config.yaml
n_layer: 14
d_model: 224
n_head: 4
n_kv_head: 4
head_dim: 64
d_mlp: 896
vocab_size: 2048
activation: "squared_relu"
norm: "rmsnorm"
norm_place: "pre"
norm_eps: 1e-06
positions: "rope"
rope_base: 51400.0
rope_fraction: 1.0
qk_norm: true
attn_scale: 0.15
bias: "none"
tie_embeddings: false
parallel_block: true
extras: ["some layers without positions", "local attention windows", "shifted keys", "gated attention", "capped logits"]
init: "normal"
init_std_qkv: 0.0151
init_std_o: 0.0
init_std_up: 0.0151
init_std_down: 0.0
optimizer: "muon_variant"
lr: 0.0033
lr_mult_down: 2.0
beta1: 0.93
lr_head: 0.00735
warmup_steps: 0
schedule: "wsd"
decay_fraction: 0.612
decay_shape: "square"
final_lr_fraction: 0.1
batch_tokens: [32768, 65536, 98304]
seq_len: 256
doc_mask: true
train_tokens: 308300000
steps: 5078
dataset: "wikipedia_en"
Each number is 500 + 50 x the weight over its row's rms, rounded and kept within 0 to 999. Layers, rows and columns count from 0. Numbers have three digits each. The size before them is the row's rms in percent of the matrix's.

# layer 4 MLP up, 896x224, rms 0.16, rows 172-415, columns 112-167
110:446455509507446492326501508532443456511486438516547532550501449482499505551412570471457427511510405545455551507562555518495420528551435519538574384489543436459576513484
106:499336488467556447510533499484517402480506442480483551518472452496492606507555580528466503458493463539460566564475511493462518493446502480605556489601540475512534479436
113:424464531471564509490422431441559517437442562512481523470533495473499473602553467452355496499416617450472497550515458494483484550473474501594516473571515452440535600553
054:521487526458454605531462524624505559560478457481518526475599462485578518504507427569506492511414548443435413517425485467501477527491503414488501490469463540546523491428
031:485407526506407555432473544479503513508472526538519470538579473473604451527559477441437482447419513546539466424446485460484645499490589496495602536436553540512431452546
107:407573489424458491404505504504509555476534597400469492448478483483449460474526401534477547574584596485523465479580474572493438559480399567460487508471477491483468494494
055:472485489501456428510535474520572543485459460557503551484466550513445511559462480542399521512491606506496406436514544469552589433494501589495576513437545565500503511424
111:548478454540528457339538415452531479498430457576524544569432456508446534600481467532542529560478472535550511460518543565598520471451435441528564524555549539475597453518
033:485540501531537433470457535413512448508603464452488494487512524517536532585489483508421443598481570537504483423479573457389559365473511487459472473543517375490477443509
222:523525499550498438575524495518400566475493515528478488541600544508472468511525485488584534547495476524484445429375517520480510495513504484521615566608483487489485497608
074:516490551574424469426427501499481463447425510475541577484529496498468614517551517517495584597521513571596514497481445426536567503523428409610487467583499498508429519572
027:481516477539545460488549482500486511455551484474511478522559437518544543574557528484521497549472517530444527530503525478431688581481584404475426448494528521502680454540
062:453428535502444549526522541536459395549474503454578493493507537530522482547498489437430482569496503491644538434417456451432486467496538501450631490521508463469513504537
111:501458511496512446539629473569483463478520516489534476506477514576499495368449506491553506433436457540469520486572503536417441519432477495563495555602498442427580474406
223:561580494559522523525561509508502612518516492434483488490521499504503571508494528505519435660502498527592505470523474457453585497439505588564566454474508516532435560487
112:477555480567525333427613524519513456490601522524502543448522543480535458474422563511570535522525506449509466492501490552485459536458534483514471513655488507519549505514
114:478469426474625501409589371553538449364510533480554538393580513458426545476588483556489498523465405387547529493518525517482483496461475487569534550531517477611516513515
023:523458509434463485405568497513543436466508445553440455476672506541542532549608514551470494557481543570566404407450461473553559516501610509489529476600483448437494478488
106:466481444503450502460520449511523450465491499518513575505556516469487454491521611478619442495533610522448458530499507502508557563507548514594560530483571519496541501540
098:472491507542518478454569477490552511488525523499515404458546397472469505528432418676492525556523484519515502485452463491476516540482518555479487538498465431611493481529
096:500549534422434587518506483528487477500443484479498415425518470509499539518480549492469512521458459505413525526474476543509520501524531382511548486557428492511553457492
091:667467541470574534476553626531507528419497547395437468459499458464421491561548486498487539530493472566479437514565457531489478540524444509568475416565485434499411535539
098:409386524493469432540491545537484503481438496443554465479491594464537509532458554549533619480440569588502545521532452545464516573438446464381492466440481489479507510556
084:547490525482473470465508520527510415484519507488499555516551528454595583517403529511474478590476458483521528473448503594453542552500485416566488615480549511405521501526
097:529493428532451555521573422469545530377544452536502456565531384495425465549473477540501490490506513527569532529499585570463583560527536572572395449615587469542536466456
097:528380491454559501463526421423504456544449494586487476479532533510462442442508574434523512479512449504533475498397461493484434518514436502486492377471531506498499440556
046:497416570549481520406541522431430441443615487493485398498453510432481516540536555408457427563489567487539493462547495519484550637503502487472543556497527511553553474501
100:500533515495498487526497436437539585466476559404464469557405504486509438489479569423420494465526579454475546439471422523488384547439562480493479397570589503513486433456
106:424461474442447525472594497408388430530487518549426472496503546480419552435511502538549487542551441405516465544457501471387525497430525508425488436557491510528482446392
102:488465443487534544549513493481429464459515628340484460465482590457550512444524473547541542466401552520441568520543408486528468572587574448506481502542549486449463473542
118:502534623437536402416408511477543439546532520505560471439523532521508471528575443375492449498399526445462428573467509512473527439545461493553475454518509452477415554512
115:493517481470465499540429471500526551555494573473503459518425539496471509507566553472524529435595477465518418509489534495505416644489522477544445394586528602452509333456
106:605462466594480512534644539469541531485536445399553513455525421451526524433447454438442394523448588508397600489466556568534455600556471556602494488478570428514498485508
109:474569523378583462424604489495502507508407426546524516499515477518458496511518515623532504494441436542475574478548543439516413484491567473561556556507538444470528431502
106:430499538611584501400500424480536455465445529491494506525584507451479549471536582480491530598420519523468561522525516505465519458407458501510435435604464432461453523569
090:525444511476478547350522507446559440457446441486499482550530477581510459480523480559531501534473474511475490573485482473493448527480549512587644537563538472497513543557
097:462477443457454463497567478481479462422557451477488485614538496456518470459459578563488537504414494474519454505529395476502554591576515449423469419546528543566468426544
104:499454538480518572465540479525550515561569512524548510537487547443461481479476511443610545555439564555531440502487539618508409527483524387478533462531483506528488381496
042:474537544528498488498617507428447510544493491514516465496456509491512606490506594455512454453473480510495426537431539479456588461523524440527493529563484480476498537541
074:489441612442586455421644452545539414501404544447491469588547545487440587503510469519484474482439529503563574430465578457573487492432483537501490497516484483507520447511
111:471509557508470507506452461618509428522501557552497493481431465568461528491628477546585499475437519515527485508403411466372472543532535528550605506498469541492565516517
104:470480508480413499570548467517460525555618441510493508466490528564545544568431520487498470485498479444513525448472566467530610503447583468554495471535543539468527486503
059:470491503532427501527480498496510494560513460489520555526544586471331470473558477408499508544530511488484483496468443564590529465506579477507459575442514548484534489557
116:500552563623492576491500470514536448536495480446629525466493441494549450528540553552533600526425487572481498467460490505446512392396525572503588540511477496499553543469
101:575580563503589551543518420541461522470505503464469466426468505447468520547504427547536580471484518609507512490500552543525518533534522484478551374526527487561485512469
101:410543545479472543477517561446431460543464597528459514508417569585586434467495478563590472469532548451519531540578536483554490619608496462484459576502573569492528554506
113:431528480465550466489506639565507471399485612453586401520462487441472533465516510585502455483512570438463473493418550509575475553465517491530458542560492477543486530514
111:548513481421472421457467478507478499545538434509539505486508512516408563559512593476369437539530630438541532595513467510498524543573483566607589517498503477552456496446
123:591545531485501506472430476513508566435532486471582489528544573429540476459416513419573466535570520536537482515487524510484537503502559490505468535384538509539417517484
086:498527532442437478482368503428466483506491478683477505502534484480412483499497443526542395535507484532553417553431591472467482464462483312525649505497464598504527513551
156:500399491489495550568517510493525479504526493533539605557423573506463447486445549465525498509497455507542585500542375653442578537531442531486539566502514459513505501543
098:455492543481485423388491544448544474420444492520514511459553527522454607424459533575487527543516483452562497527540488435409546454481565478442563561531527394537504493429
108:409469527475540484499568393499505621522470474489507532488538541442479548528425469456479457536487491526505574515501546484480513568461515472537487516428507471468456500568
110:472476490473514445464548422532439472538456562552480539425515387511533453485563508576417553509519480531549565505464545531454527460470532442478462580561507490627516553491
155:464495491575459569536425521519430549530465455492609507487641514487502484527522432462528450518500468501509407490424528474555542444490512531494612535583527495543464552573
103:552537418475497517412450445535553493463472472487398484537507535517457564382444496472454536503475436525450539525518536534450502528564496465569591475507521488549588594501
104:534444525502520598417466447415446370504521479587506534521508557553482505539545465589437555510550514498571444472521422503485466586440566476558663495578536485562438521531
086:471452492455441428491507560490563478450507457494465540528377449513558557513541511466450535484518552518444485583494476560458655403490533444465570505509560516451529512516
069:483545499506352540396536459493472512490507497532502572538530495484493537515508445544394494587552514489544513423568536533473529464484504498487459454520502531543471487557
023:538437493489493462493419548488445412495548496487524521546528515533498458531500432530571388453453553510477483561458455495619490617482483303495536520507486469482578546486
109:537434530420525511453529559521426490570490499519494469455494446541560587583549472610535539496529466475539459443598523410536570490375490469475470537489506533516426400533
120:480522545504505524363489431499542515490428503508600484503528539443527515403549539476265482536512460407641504550446435461487475505504493573535489488443376459528466574504
116:515456470507458570534496460430466498439393442561536425428566464547526390542529482459417524502501535549499480512527530551447519548493502440437485411559447488495472548508
106:614582442552525524475489495504467451563523541546513471500501520426606588552489508543492475511466511546481561483475564541564497484452492476475446535461486477501538517438
017:529467545553493507539553533410523384459504564433523474523540566536476533536447521487477383513445493479443437549523311364454597553464496439426545492523506415428476512519
057:531456489540473575471503511545507442517455515440553422520519567515513532497499494522488442555497477527446512514505470441454488665497525496453494479501522471520550495452
108:405471556467525493503525498522430527556503492485503442501412470476472609506470478512544490500523556503498523483420409523512506469509504630567432533487552457557508502451
098:400496502514499509470496430534517523475410449519520429544475513675529497509548563427516535530483477368481399552588505563468493506546449513512444577468502478536533478458
071:489468533511480508467525426489438529494573520499572522559488411428545519492646559464476575549450412487500545568473441498545554487506533530470564497502532468534491502576
088:506499546490531541482567487494524542553505455427391546400537497490509407647535445488490550518492479485436467487576470599502484476551532542545462533541458519496453554519
111:498495477544517549427502419452473495396464555476450486459481573527488532510597505491558461466478501409483417587519567475512441459489582468485404485503587531517436435483
117:466479520516439555566519465552529506542640513574467608502501501501508415552512489582510461667466531417471531488583442524554556479463526501508524547558420596487518504572
073:515524595554478440543435448607500311474508452416492474496553518510470500473544463514559552512505519475520523487474540486460590476511536525511537527520544477464509484488
104:462435589642416537433487564516568524498501514511526545509513537541528474511475482482536494537555509503463485470532516514460453488449464505568517515478547424505439476487
080:533549514547542454471547442580329514507482490552496401517514501571522594511562454547454563548528529540493527521508434559530522569519589529513515604483516517456512455553
116:506473435561467584556501461521474478438542511531544521498541491514544503502465503494501547562521475439561500551393497494486490630458514520551481514449501491471451466479
116:542499404486435569513548454486479482475414542493482380441470472512471464435525459490526409485414595557458539446490486506542595491542411388428489512521435485436509430509
096:532576508500486481487514559517471536508532480568452485585486407511371523493480432487509566608621512557449536551506454567531557476498467446474536507502547471525502541528
124:464514505555510501533511489452469501411486510510543445416446456472391508425423509532452457483515486480503509471449552492474466474482569461490505483573543470515501504499
118:514440554506484516414562541557443445510505468527500447518618527507582532537504515528490503454506445493488380514473616423583572602531414484483568530496525593502535483547
049:507439584434545458493525510513396437513512477602482467477529469525507533457572499535402453527482463492435490517509473527469547534480589510500499492638491525504630510481
142:541311546510473464554513486561499430467505466489449448511434540504468523493514519448481529513534445503501517529434522478570514512504551571502459499680535501500458467500
101:486474476497464608456450490543568407521515507440523493447529537572526537525448522507532451634487518481599521575534393462442552541501492508471519586468463453506553522500
033:503494484478431524475542458468372447536489552459468503520519491485473575561483448443500454575433595586596394545420545585438569509499567502528461519508527545472459486427
018:566517529502520547501639521508396404569542444518459566514471451509517603472592407471543547640487524551526505538470485518430560515458511458493546537405498513490467517422
018:529563488317476485418508478463437446449460438412457469529477608568509526459612587549458509600438477564556560541448498489541615535460471478470501548586492494471498511622
129:469586569554535501530499538584556465453530477535485386513525526487493493590542442472475533499460473481489485425478437488572524535456386526510598550535521567512529492414
101:506517540430534545648599609533505434483492511455507476520490451472467459523508369455510427524487504540495485424470501514520544501502476395514574567524585554596503547560
093:601471375438538420435538662515512537461461481445481507508454526509580451503521542470581459497552512498585579423519495512450475473501540493580536547478456490543459453465
103:478516608537580581493457538538487465434524565464553557507473593416563472564463479444519443595537554535428484488457497588495575507540483491488568621529518532532496494529
108:483490441575536450536466462449523455559507444565399459475519517451537549481495471448468482521501472375521514484386423508505533625535460534478552543469560538485497520462
106:457526548464473444493518485493492492499432518507600488496435498641474529527520534476478555590468452493444423569519391504466451544435577516520508438583503498468509459477
109:492435558452536585393461582533532550536480509457588487494522566499590473498559485547509565479476575549504489502434551578480500561501419413568569494547555527557514598519
108:536458499475441534484570418366461464408599527381477493523519533466460605527552449523491492520438440471515502491503472491533508567566474394495490521573551504579488544472
186:477523526593519541530447483503372549521404429500468482471562434493579495495465511493460594457536556506575455483497531465476458428538461472523679512480430548518530482463
114:529521505470528493488498583575419487382482430549539574504584514519471439534491456551505486509527421397489487548522471528430482523479464544525498488507300453525498508504
111:510521558520437549500515527531588542551552524456516565493555516486470440486512501467440559507525625442506562543603445553526385525559464463482517490491498490561447450422
105:411594461482595536410538577496550487509651505532503443515528461468534440427468482502592353564512437513441462421487472479517559583492498511466503545425505392590519551517
103:548491505500388513501505446409462541559508493511487508521410549402551513546483554501513507351501540573475468483498496427509522575525477497505556486455572524467598530410
065:502561544553283526406542539485533572472468488534486490515553548478495497488538495515480534538487490508455485418485584435435471634462511441494538543469524532466467525567
088:475411447480499492482417451536640460516501491462530569544559550530472521563537487428457370523521549544537396480417528479498647495467500509500543539549490510464560495439
121:635523506568481498526513464526468459555562453534490573529525485613493489472559432481511507430498456499519577478473528481493547465452515531510479445489460487506531506430
100:542519485607505449397611490442484572467523491485500469526549499547518528538423507510515472508521494498454501462506427524485620422453576545507474436455561387492455544472
106:465422508532467453479505483610516477563510426524491434485525578428559513448400525502468470442465557491525510508489472617455469417485468475391612481679550521596463476495
050:500513515470529495434504490488506479502489498471415446516564497554515469521468412504442453550466521518516477575434473486460529478508507463476443604537490463496542474472
053:510452478521452489479492486544527461511551516469466375486561449489554523510528542461458399587543530475509496544509503508428514470530534552465539599535577501511580483423
118:547482496511485430542554445450458597516537398516519548460586541486566518526556433444459537524480523380536508483527479442527540482507472436504488585451548517467555574462
103:454571521460404457454571482509539484429568504531496498532470530483539520367548442471522477375520458546500522522490504547501511456565516471511579497567411516456519559461
113:430442527469526453503483441615448475538410433506503478500508522564389522469529512458386464445495499418556481541486484399506586468506453476549571544530519521538461528491
108:491450500428553479560460522578370459496572523554481467523517453556478570625412565505429438453491487447458488540517447473516449552421520416486507641508493420436486534466
087:482540537596438409538443482474518625549439483436517543466565430414534515507490494512542527511498555496515398552443472508616482492462379500527460507458561543491543380487
070:509472538621534498491499518507622449514455486494487633518554479518474562477459458493482391499507499520481468421506531413509613573447470467537466546555503511514561480510
076:501469466379417483396459535480490355511436428465511472535519484532448590570528457501510467577541423521467530567455513455450424463486511402523543452547471476531482471425
105:429607683496577494433468446508545456537436548515484536410490561500451513509489454605484459517479523473565533527582500479535520540514546558476507516555499398454499579522
124:470484503466445522480498495463465545502556609486468555497506521471509406472563514506446532485506491402583550469541472490516467496483534468514518457412527497444489432458
107:459488543494489336504548455506527516514470480546486534521482547434502666502423554499513505464401523538605473500502518467427503545452552492413588491521476432433608528486
046:525509479501565490408459506571534483564458464461603479537491495475527637552522464545527453506517500528574513534473519400555531427495503513498528491505506541495491511504
081:513478519498520477508556498425464552549460475439460589499528503489518566587492503462455459652501471510458529484562424423544612500526532471507504569522537568496531488473
121:469472540465547536481493517510464443509427541474564508469517452446459467500489453498532541479517511441529477527455469536496502476597529407506582585571497498548498486426
124:528440531449533481573469546536451402465497447497579486559517347465487572575530431516503444463471483527434497491423517423510533566530433491551626448532501506442471438451
071:535469495491456445398457532475516452447430512607508583492386541520503449501555490530465419484481495521661353473523513521528519523514512487418450495573520481548491517447
098:575450458529490498496511440549483534441560463496542510451518490587465648447497568483424448558512470516556488538475532540474462536492527488541507604425465516474509485494
103:474487459449521430486416452446492478554471485492537453488474493454518535482522529483567473539519558528575562525576519519552580467492538513567466522524551483445522557494
041:518438526502507472505443497533432447553477507436472598516523609469481426536541568510512513528445425498483491518467455425526425493488583441480572557523525537463481459465
043:504421501493467516471483446429406516568535488491494595517569522461426489522440487516367466533473502484467504471499545503468593476453571426464463524557487528566518486571
090:522527557515442455487596473457500464554532442446497575518515518496518508515509520510421592509517511563570538524503519553427507586508490446477504485572513506508435466591
099:423528566461504495506477496487511433468514561533546510482511494489488540503519403494502458447462522477559472552534491499387623469509573508471502481524499573527526508473
208:511498488482520517509585518474503552521673482493518478537474475530429461517450434507525491488523489512630501441464512473575503511445447489496455509538504502471485485552
107:413444461407538502550465497477520439506493482483511464469482460586492619422490439448548468567500555492501557579528525479360458633534480509468503565465488495460455512527
053:496471475537525534472520499392521494537531462567511539488486580490683589526605526564423509584558481497497561511517512426483493646459512445511533519473513505481503564514
101:466528536584579518468616466470460505520469508495521536437460474425483406455585404497392522475511536471571451460490528463593536539453487486477488421503494502467515404580
098:435595479593492507504465445427572485520492466523565475506468560427522570498459524490487439455605514488458542478541456321445480537449552524428504530546520454440578502469
093:494517471467526458399512493506613511462385536483495516509480503477479529436554533566550517529462582439462534534546420533491481493439559546440482500483529508473368504473
061:514443440504507527437492496386400610478569516432452572543429503497588499506608565518426499531507577482512523537489452517496528602443521245527514537481539501492463498468
093:420586545510553565467467546491467551613535559482438434501503475498457470509450471481471435442516475493493566471600500435535501526452487494553471459506580539470440551497
101:427552478462518494534467591411448495520455466378494558485544561463451516528572490449499538485468414542450511578525554489487553432507431535537502555476523513645539489493
114:495487482576376457457493680467483509477527521504540471507460604434523550493477448467510562503508455460507500496455590557502502498492496552471673568482499509626485500466
110:410516475600435403513477609405516548526584459572564509512429435383492451566494495598469516539475548573519519504531505583484551547460530438467584517448482392489524567473
059:516516492527498536481414446504467418516534450495508502578462462481423494473482547443558543574434447517463556565496614510503536478508524353489551458438472426485515496517
091:468506550508533581404491512421561472454460509444536416511509492432543545468513494551450444467492471493714540419470475518394541431524545472499552579531443551522502513515
100:542539508482474468498544547570461487507553522501567490490501516544396510507490515516443451544529542499566529471487549478492650456505472505527588542445540509497528514565
100:594430421482486564496522424567509451510572469506518579526578485432478477576443473487482569492465547588448597502503564550496677528545522464507525510512508452584400485507
098:470476578524490541535489497516477525505540520422484508497504503581510517447499530598501422547455457633452525473465500355492505550511475457516478469425459463470557536470
113:519429585458433431421459500406505579447485391453502530503555545464572557529540520505470534520520460513497476443493536551534572466537422470473501491560517530560541524456
109:554420459576490530531524509433539502513482525553583441632571490424489522463635440486509468575484507493528583471471529514483475539559518566490559447461523526448481508498
065:415496510482474471428479539468475508515567462532478509555603540495528517497554527494474517617510534527503421453583516463462541510462521468441470541465492497478430484651
108:461419516547514453421507484480521537479557395573599442499519548467549462501502461515327525465527519594512520500609549457525454599531530460462477471514413447503486518474
118:481545448439514523509506531501470478449522610496523450479491416518495579462487682520498520548519436500611529525476509464499516531482501566478444470432493438517484497536
126:463449567535527572557579448559428509486446554405490452527504669530502509477508506505481442556474486597496511641502570533559519500504446457510595551417515461499566447430
110:554511444453474498507443529402506413467547417524499490503493502539507444541426452556532482573522594507459564436507526473573651644522496515567472489500582491497584503471
117:443476437471513464491454511523449451465534468507519544476535536545520542559523475537470514535550534554539490528491401455517524562429599483458452542524517462457469570477
108:527463498605415560566484529462492517578538476521530483613471407435449591441523411531429545463487571532471405426418407533485527465527483498467539442474534441493549515475
061:514475494537512537410563532487555423507484512369508485513485568542438585530517502573504482609505516458434519510535475478476492563491471447509630507436493486539507468384
102:470502455497488435574444436534451439597519491456478551479503533485489572490488521495558470560468443416445584578546483472461473538553485411456501488470540510480505474592
097:497458497470572547524413537518434448574480458554541353478504543497510632431524524547567539549415438504436434522499500473519495516488481566505591489456459470629475493491
106:470544454545489487455528504530550536501531454520487428471465435488553553530434599474503432478446465561625503477524534507555479476441437487515478578558533470539530509482
068:484444496525556408549479492509587517516486439455493520488486572551446591491523517514372367493452546508541465482495528577516554481432542492488501506476492487517576427391
018:514572515523479546440557480441443506504510504402511481522441449479485607529447480531452475553518591455491491560541521497465467658471511567484502478323511498459492475558
110:424503480603527358505400635508459479459635580536463581464595491468454546457456488592450476425497497477500526524490492534519570510465524532533495532516437469427490584516
110:545550486520580511551501469512464459551529474533487520468456447627497655547520514510502525659410483473519406528479482456550376485490621470505634510502526556499555440516
104:435431476443522476479481539496481485529485385546481475422454500499507454512538474434534465596533544586534462548558535481513512461489463484558522458533518488574564497451
101:579450385410470446475576436518458533431457487476487572524560481482488507567532447559522538529493385520473461494524506578517465458549487541491567425521509526489462507457
120:539513632418471514490532516537506406490516501478532440494408459499463471474437498460513521454537542484506496502447516422457431460447512466515487522561510583470397454508
110:555511509450442532498402517522511477501494476529495468496495512452544492535475524500508454491526495479405511475452470523584541476455474557469526564413494483539522450530
060:504474541574426523459486475487458495511492512474489506535463581557509443510558511522500609377496453477486512599542477498495651564442506515493527513475554481499575446417
084:549530510486575586430449464469534551455490500572452519485522485525553445409557494581527462636507485511480479403568507574453423487448513528494560442482492474498526529436
098:468524536576415482436515470383548540417417515464469602524536478430483472544517447620437493594507513415590538527499549545516444526539578476487538402577519458510546592459
102:466458556516579622513479425540603589453456486511568589498462541529506462460548502502471488487375567457360430533396451471490465498489459481457488508455484456463419547448
109:449514400484484506622576504492509478485581464557529486595570482481543486498508504470471456530557514479562514533497563475541432520538564489527502430519492467533556486469
110:544544510504502545499494380434482461546494533505440476498515567475534424416606516422465526499543486587464512515419465576443490529437546522560537351526535434507435422552
099:540404533596416514439494519469581509485512513533541545482594489454469598535484491513529436522437562560565474537432497349493627447476565458524500473614513484533450459609
021:530516543473487520362460527498568554518495539483482489482554528477518538524507533490497517490421512445567436493479511469478569568473544377459555473529461442514460478501
118:576482508624538549440516437459461533495485461495442415486517527502471482529524502508489406480526533528584538529499486512522447462450402453577543543614529497434522492454
103:449378421430503573541558514494524444476492482553542494459463441520411487477458480487503360484513469490607518426457548521447475492433469479625536496573490563570503494561
058:468425489533502411497641494501462379484339491464503602516471551439464563504492504540408453476486540496475473650518518464479527575451525508492660547518514530500581524528
013:556508556505497455411451544552389406450557516540581531518504574487502579501518519494423508542546369516554569512477474460393499496471495488509583441509497582491501478571
089:386558459473456530531544507331518596497472526510487525508501470571450492495489448568395529542384429471474514520470482543521588449510517498574455492573427582538447458439
043:505522564516485487519540507597502441503498519459494503594541475491652495525544502451483491541522487508521412498487503548503596760501613437519487524612551525486503496512
088:519498387442534534565553462518517453556514442525496564535498465447589446600457580565493417476477504440535507504533531543601508431562523486475483551506520391548472497388
017:500453495486498502403459478512461496512501609488475523604486577430459589535615550484532445469440479497550446525571379557530590507369405525503651456434511534512520519490
029:528541574517541440490493515472602509486543487489490475505497541566444538476504462456384405465466670483511423380476456551479620576512531532587479574555517484442510480526
109:516450509542446508367466545503539547483520467447516523525481519520581632537532461554516461647498551453463598445457542489499490616485470320493599526422490461446543501599
115:480515609469564499521455469494477451513504509556474509459590504448420498508492549548495483428515530460526522523530441519443542573486475481484494535511479467421547496461
156:450573432521489566547482498473376532531483507457505515429570524543453514502541499475490591519509366544548490609538522387291510673468465446551584524421458500474456475509
108:489492454511485513501687444517562483541477462542472516458423524401520552580585557582469583452467539476481524440553546568526555434446433433450533447521523450495530586495
125:456498513517535453471468523535559476462507469530439572473666549432404495474490498499448491464471540492503534467583511490406487527491480470468575542403575400526517512427
112:435474443574539424554455475550527461448450445509454478460551430485516549536501586557516477566470415479469509479531467447454551489438485381437586474487558449491547529478
109:422484459457669511501483532593530485376506436520452475565530502514531474470385460504471594559563472531488454501462323509447441508437533442516598567476507442598498521531
094:428434603494529519420483547512541616473547456505482530445461480500489467530461444532559462553512527596470542471520540474538479480454484425526502480534495454489548493498
118:569559457510557390520558555452487506485554586483536472451449514492357486447482508422459454506538516468473538486434468522538584627496459485399500524513512539418504473453
071:522485588424404508489426520550548478497426440479524473507539597557441521512507408582572413575486564477489485320518467483491529426481473504494669528465463510509488470530
121:447527487454385499465552490467468486510467441512562436577595457475491485507504587521517592552485590447622524595555562499581443498532408558468539536487433462492467508453
123:449554541533496559427487579509491411514540486500490520444494596509477439599468474470463520518464479329508537566571519515613545474530411537463548537525459509491444495553
044:507484581499522556440592474385493506509555488442476493465528523483448550568492627501476484451501441507475471505489382512489466453460515568481495471386492542502567479417
111:455520457441472465423482460451525503552512430546413490470469539490425510437473601511501529477491596479487503489531547606561490442485510501496477536575540676479499437449
041:474377512470493423451491501486484519536491515455555543518484560527501538547540475530531506503495436503508438439538586523366600461527510426487548563503527470433589487557
110:481538598488555527497544429444465558502471476456513497572388427444500510520470472483554534542420476582435463535526600407542473534570520508521580495470471540445469414542
048:527543542433421492477490460499388453489577523473521442529572536522505576524589460484603514534514468512503535469443604461518474564473506429528583498497499493488576487428
077:492465508558554500477460499426437465511404479468524541522495415516406501500502500441567522547502506519574594456440468438457453594512527510507477510486525360484603485506
050:511421546444475558454490479391585416491612512509524566550547514452555557511488503421430414484506487497441443475508439506462659490478514486506574526462529530510464510508
115:532493485437458451393539456481486442518509446510525427489527494535576474500470446507546484408515440628521544451453513450493509617516488533456544469481556530489538511506
099:516446478486413420393464439548568509539536582496459509451486472476502574504403483537452593560469584406541564581559517403486405514488507469518550424582441525509495488482
044:465514533460373536507461494445414384452471488441456456494540556497439534548482479514511412457486451498650469400492469455512490550491531470504423546503505502513510534446
124:651471506457553512487592581511501517558541466466588467533538453415498548532485483388602481542497462542532552445511520582571446525525463568540489518461536474520502492451
112:448514474566514537545432449444505475479468591490578494486486433490464414485537500443403560631391480436464486504506455542549475553474466506452506502508526476474539495505
088:509562528525618553466457440436496461501538459550517547502456546445441522505563457491535475486522431426606530556494394537467555466451568592489634437451533442486497558488
113:488466446513480550493493583422412489400477450535572465529526511578439496439638440511523540386538487465492552604465563480463555441514539494510477517485545410494498510501
101:461510581544469452430540534509468542594501566507504453440520554469513492537543496470462515569556477559481475508495503529602488424492557551526473506478590559418573461497
096:422577497593447470565478483594475474502512424474445614522521542547485558529568486506551389461544466412558556467483516498586459556517512401579495512518415477514562493512
032:508503504502517436446579487420511420451436521458497517521500582469479506525544484601440530507445614513523539438521478484489495452481470509541510545537491491514600515541
095:482471461454485547472477498524469536540546496637502590520537593485460483470526504621373419442471528465478527477439474572429472518491516501524449453664482494516510462519
041:590464511394446506454596539547442514477499469427483494523546432517463522499479559446405458537504479507529545575502437456544578543502598490525641497505520526474543521486
090:475490562425470523497549556479510463476409445455601561433482519507470547521534520491466481468416408589504470420472550539391514587468519567509560474469512476496532405459
122:503488411442435533521535537470519487504538430520590492562535486477494453516484528505556578453502449508516525508502518492488541472517518457522672448456550443449515504480
034:511508485478512480447523462483512511480547497495493575527541576508520451530488503459450461592481396514572443587566422564464568622502486447413452578471456483417555472563
116:493474590560498410536480471547473495512406480470456479585441431510429497562492489508481527579468490486517568548423549475555453456583538469539418478525515480514474491478
101:615485532561533464462449475530515569453518467472426496566519475555466521513519526487463418494614513457545462500594451536491417469570509437563546555665412427396518508508
106:625478499537522502429501492546528580488457473468596583455464516463522536519497476437481441473515549510421486442477559525488491519462550556557485517514495462398521490503
126:438485470514506472482500483657429437560472388550561435519500524509569478531581481605508521536429494507420552464485513533509524464425482477532656515557493495512538440519
120:477530478500574511532467463420579531510533480583503479483467522548503428509516531532500387544484465523493483428520483546537530491463435505522491557475508541481453516501
060:512488511541521479460468486550541450493636521437529465505574509536513490506468468503455468568471545520483514546442535462481538457466430450486559486567470545476523501511
066:479523449413578507459603523604504544533438655597417585492588499498431519551586473489473487500486471584551553541515491517616563433554558507459543472532638530431503541479
107:499523435460565508545489463532441491590465468554537480464480494463564506535553534551542454447548466460482565501550481507554621535423545485593515515476619487444477430503
127:470513465564410537552501474545492522531476496517511472498458526506503532529453680443370465447424556498574561416527548495499481526517518486450642498641519470492526485556
116:387483589498513565468470468502506501485501521497495513522538480483510496577522568622528576516492544501497453460525476318537546533466514442563477568492538542633532523494
089:440496494519541490536461530555471454529521543508558525483501424574503402402482528483477535465530460502527410499562565545513482545454465489565564484527596499568495542432
050:505515530557478542492547506467472400470488509563534557489580513444542514500418491489544449491468507497507504549491489391617486594482544399513547537494502488479542492426
116:476518425469499511438527592487534486489549477485424483446498499517588586505494482412599535443402445543503465435543523467425594498484501467483550576484519534462443539513
113:515559507401538513513517463400580434522467537511517449489595566460535422485479527503519511531520517553549475639472514471543517476584524450460540459418459482507456471420
022:481409530586445534477504532492349429519469509477559539535451487432447554495539435558441471522509484523517439428507576541481431556513400487503588519578503465489520507480
105:565610544506536558466428510412552419462447470611503374520567515491581413499449463486566458580464483453443546462546531459479445544464475438512592354491491480416560581521
058:519501526537467490457508438471493442486452447442537522559487570513579566414447434539544392531512434494566452548499584503467529654487502470524570497599483441476490461537
080:526457412476459463510523513463522466489479492466529547450618522496491401501535466489475415552485392527508523504521474384495449582536567517569581470567498464473509496553
060:522428471517525521549473431518424531555570434440474491420441515582543673469479471481574505542511582443612449501407409541463514569427454476569502504470479599451514536553
105:504518548527544541445556553526545482437623492506516502539565575503469543523434541498437516554533493447519530410475466535469469406463550414525503525457506554540464526573
024:547460540454518503471544468443466519487489478520557458467477489551491587555512530448509403429517471512485434382562389487512588433493554470473521502495472475482513474485
123:499440468614463464510495477532505434509453519484468544479499523506320431479589503507491519646473473540484496441456510540383500478462481488522572541496538462532570511479
100:555548530576514501522462552422493291486449499452506550553515498543511528528434529424566452597466571531460418371524454488578557489473560456451583491411461477452496478526
109:579513468482505320522533424540553504521454478547477542506489510476542492532518526467556499512511501463493611540535500498489514493487505477561568554412445528479441486524
117:485511566473453527538615547549489488607587435491498545524440627431493545477503540490483460475573553528451502419523492532468474476583551444535548518507477594651485511463
061:482476524550457577437496508473625427482468506408509508473526516450435557538578449584606432518507366460491467553519476499451490586466466459486487580532420469492529508562
024:462486510455427610405364491399492476486524466484464455509497431520524550478540546514390537525446529528569485548499562540483491542536507418480423447500473463443544474488
100:465477404505433435495591546432579550509547541531525483570525433517413583466515473534533473512569469457454530543562524524405602436521467475367562519573469503534506554449
058:568517458541539395496342501490519530497450526439486547468432577516618522562566500410452574534470537498512515493544441446460566420516543496517518549479518486525529489441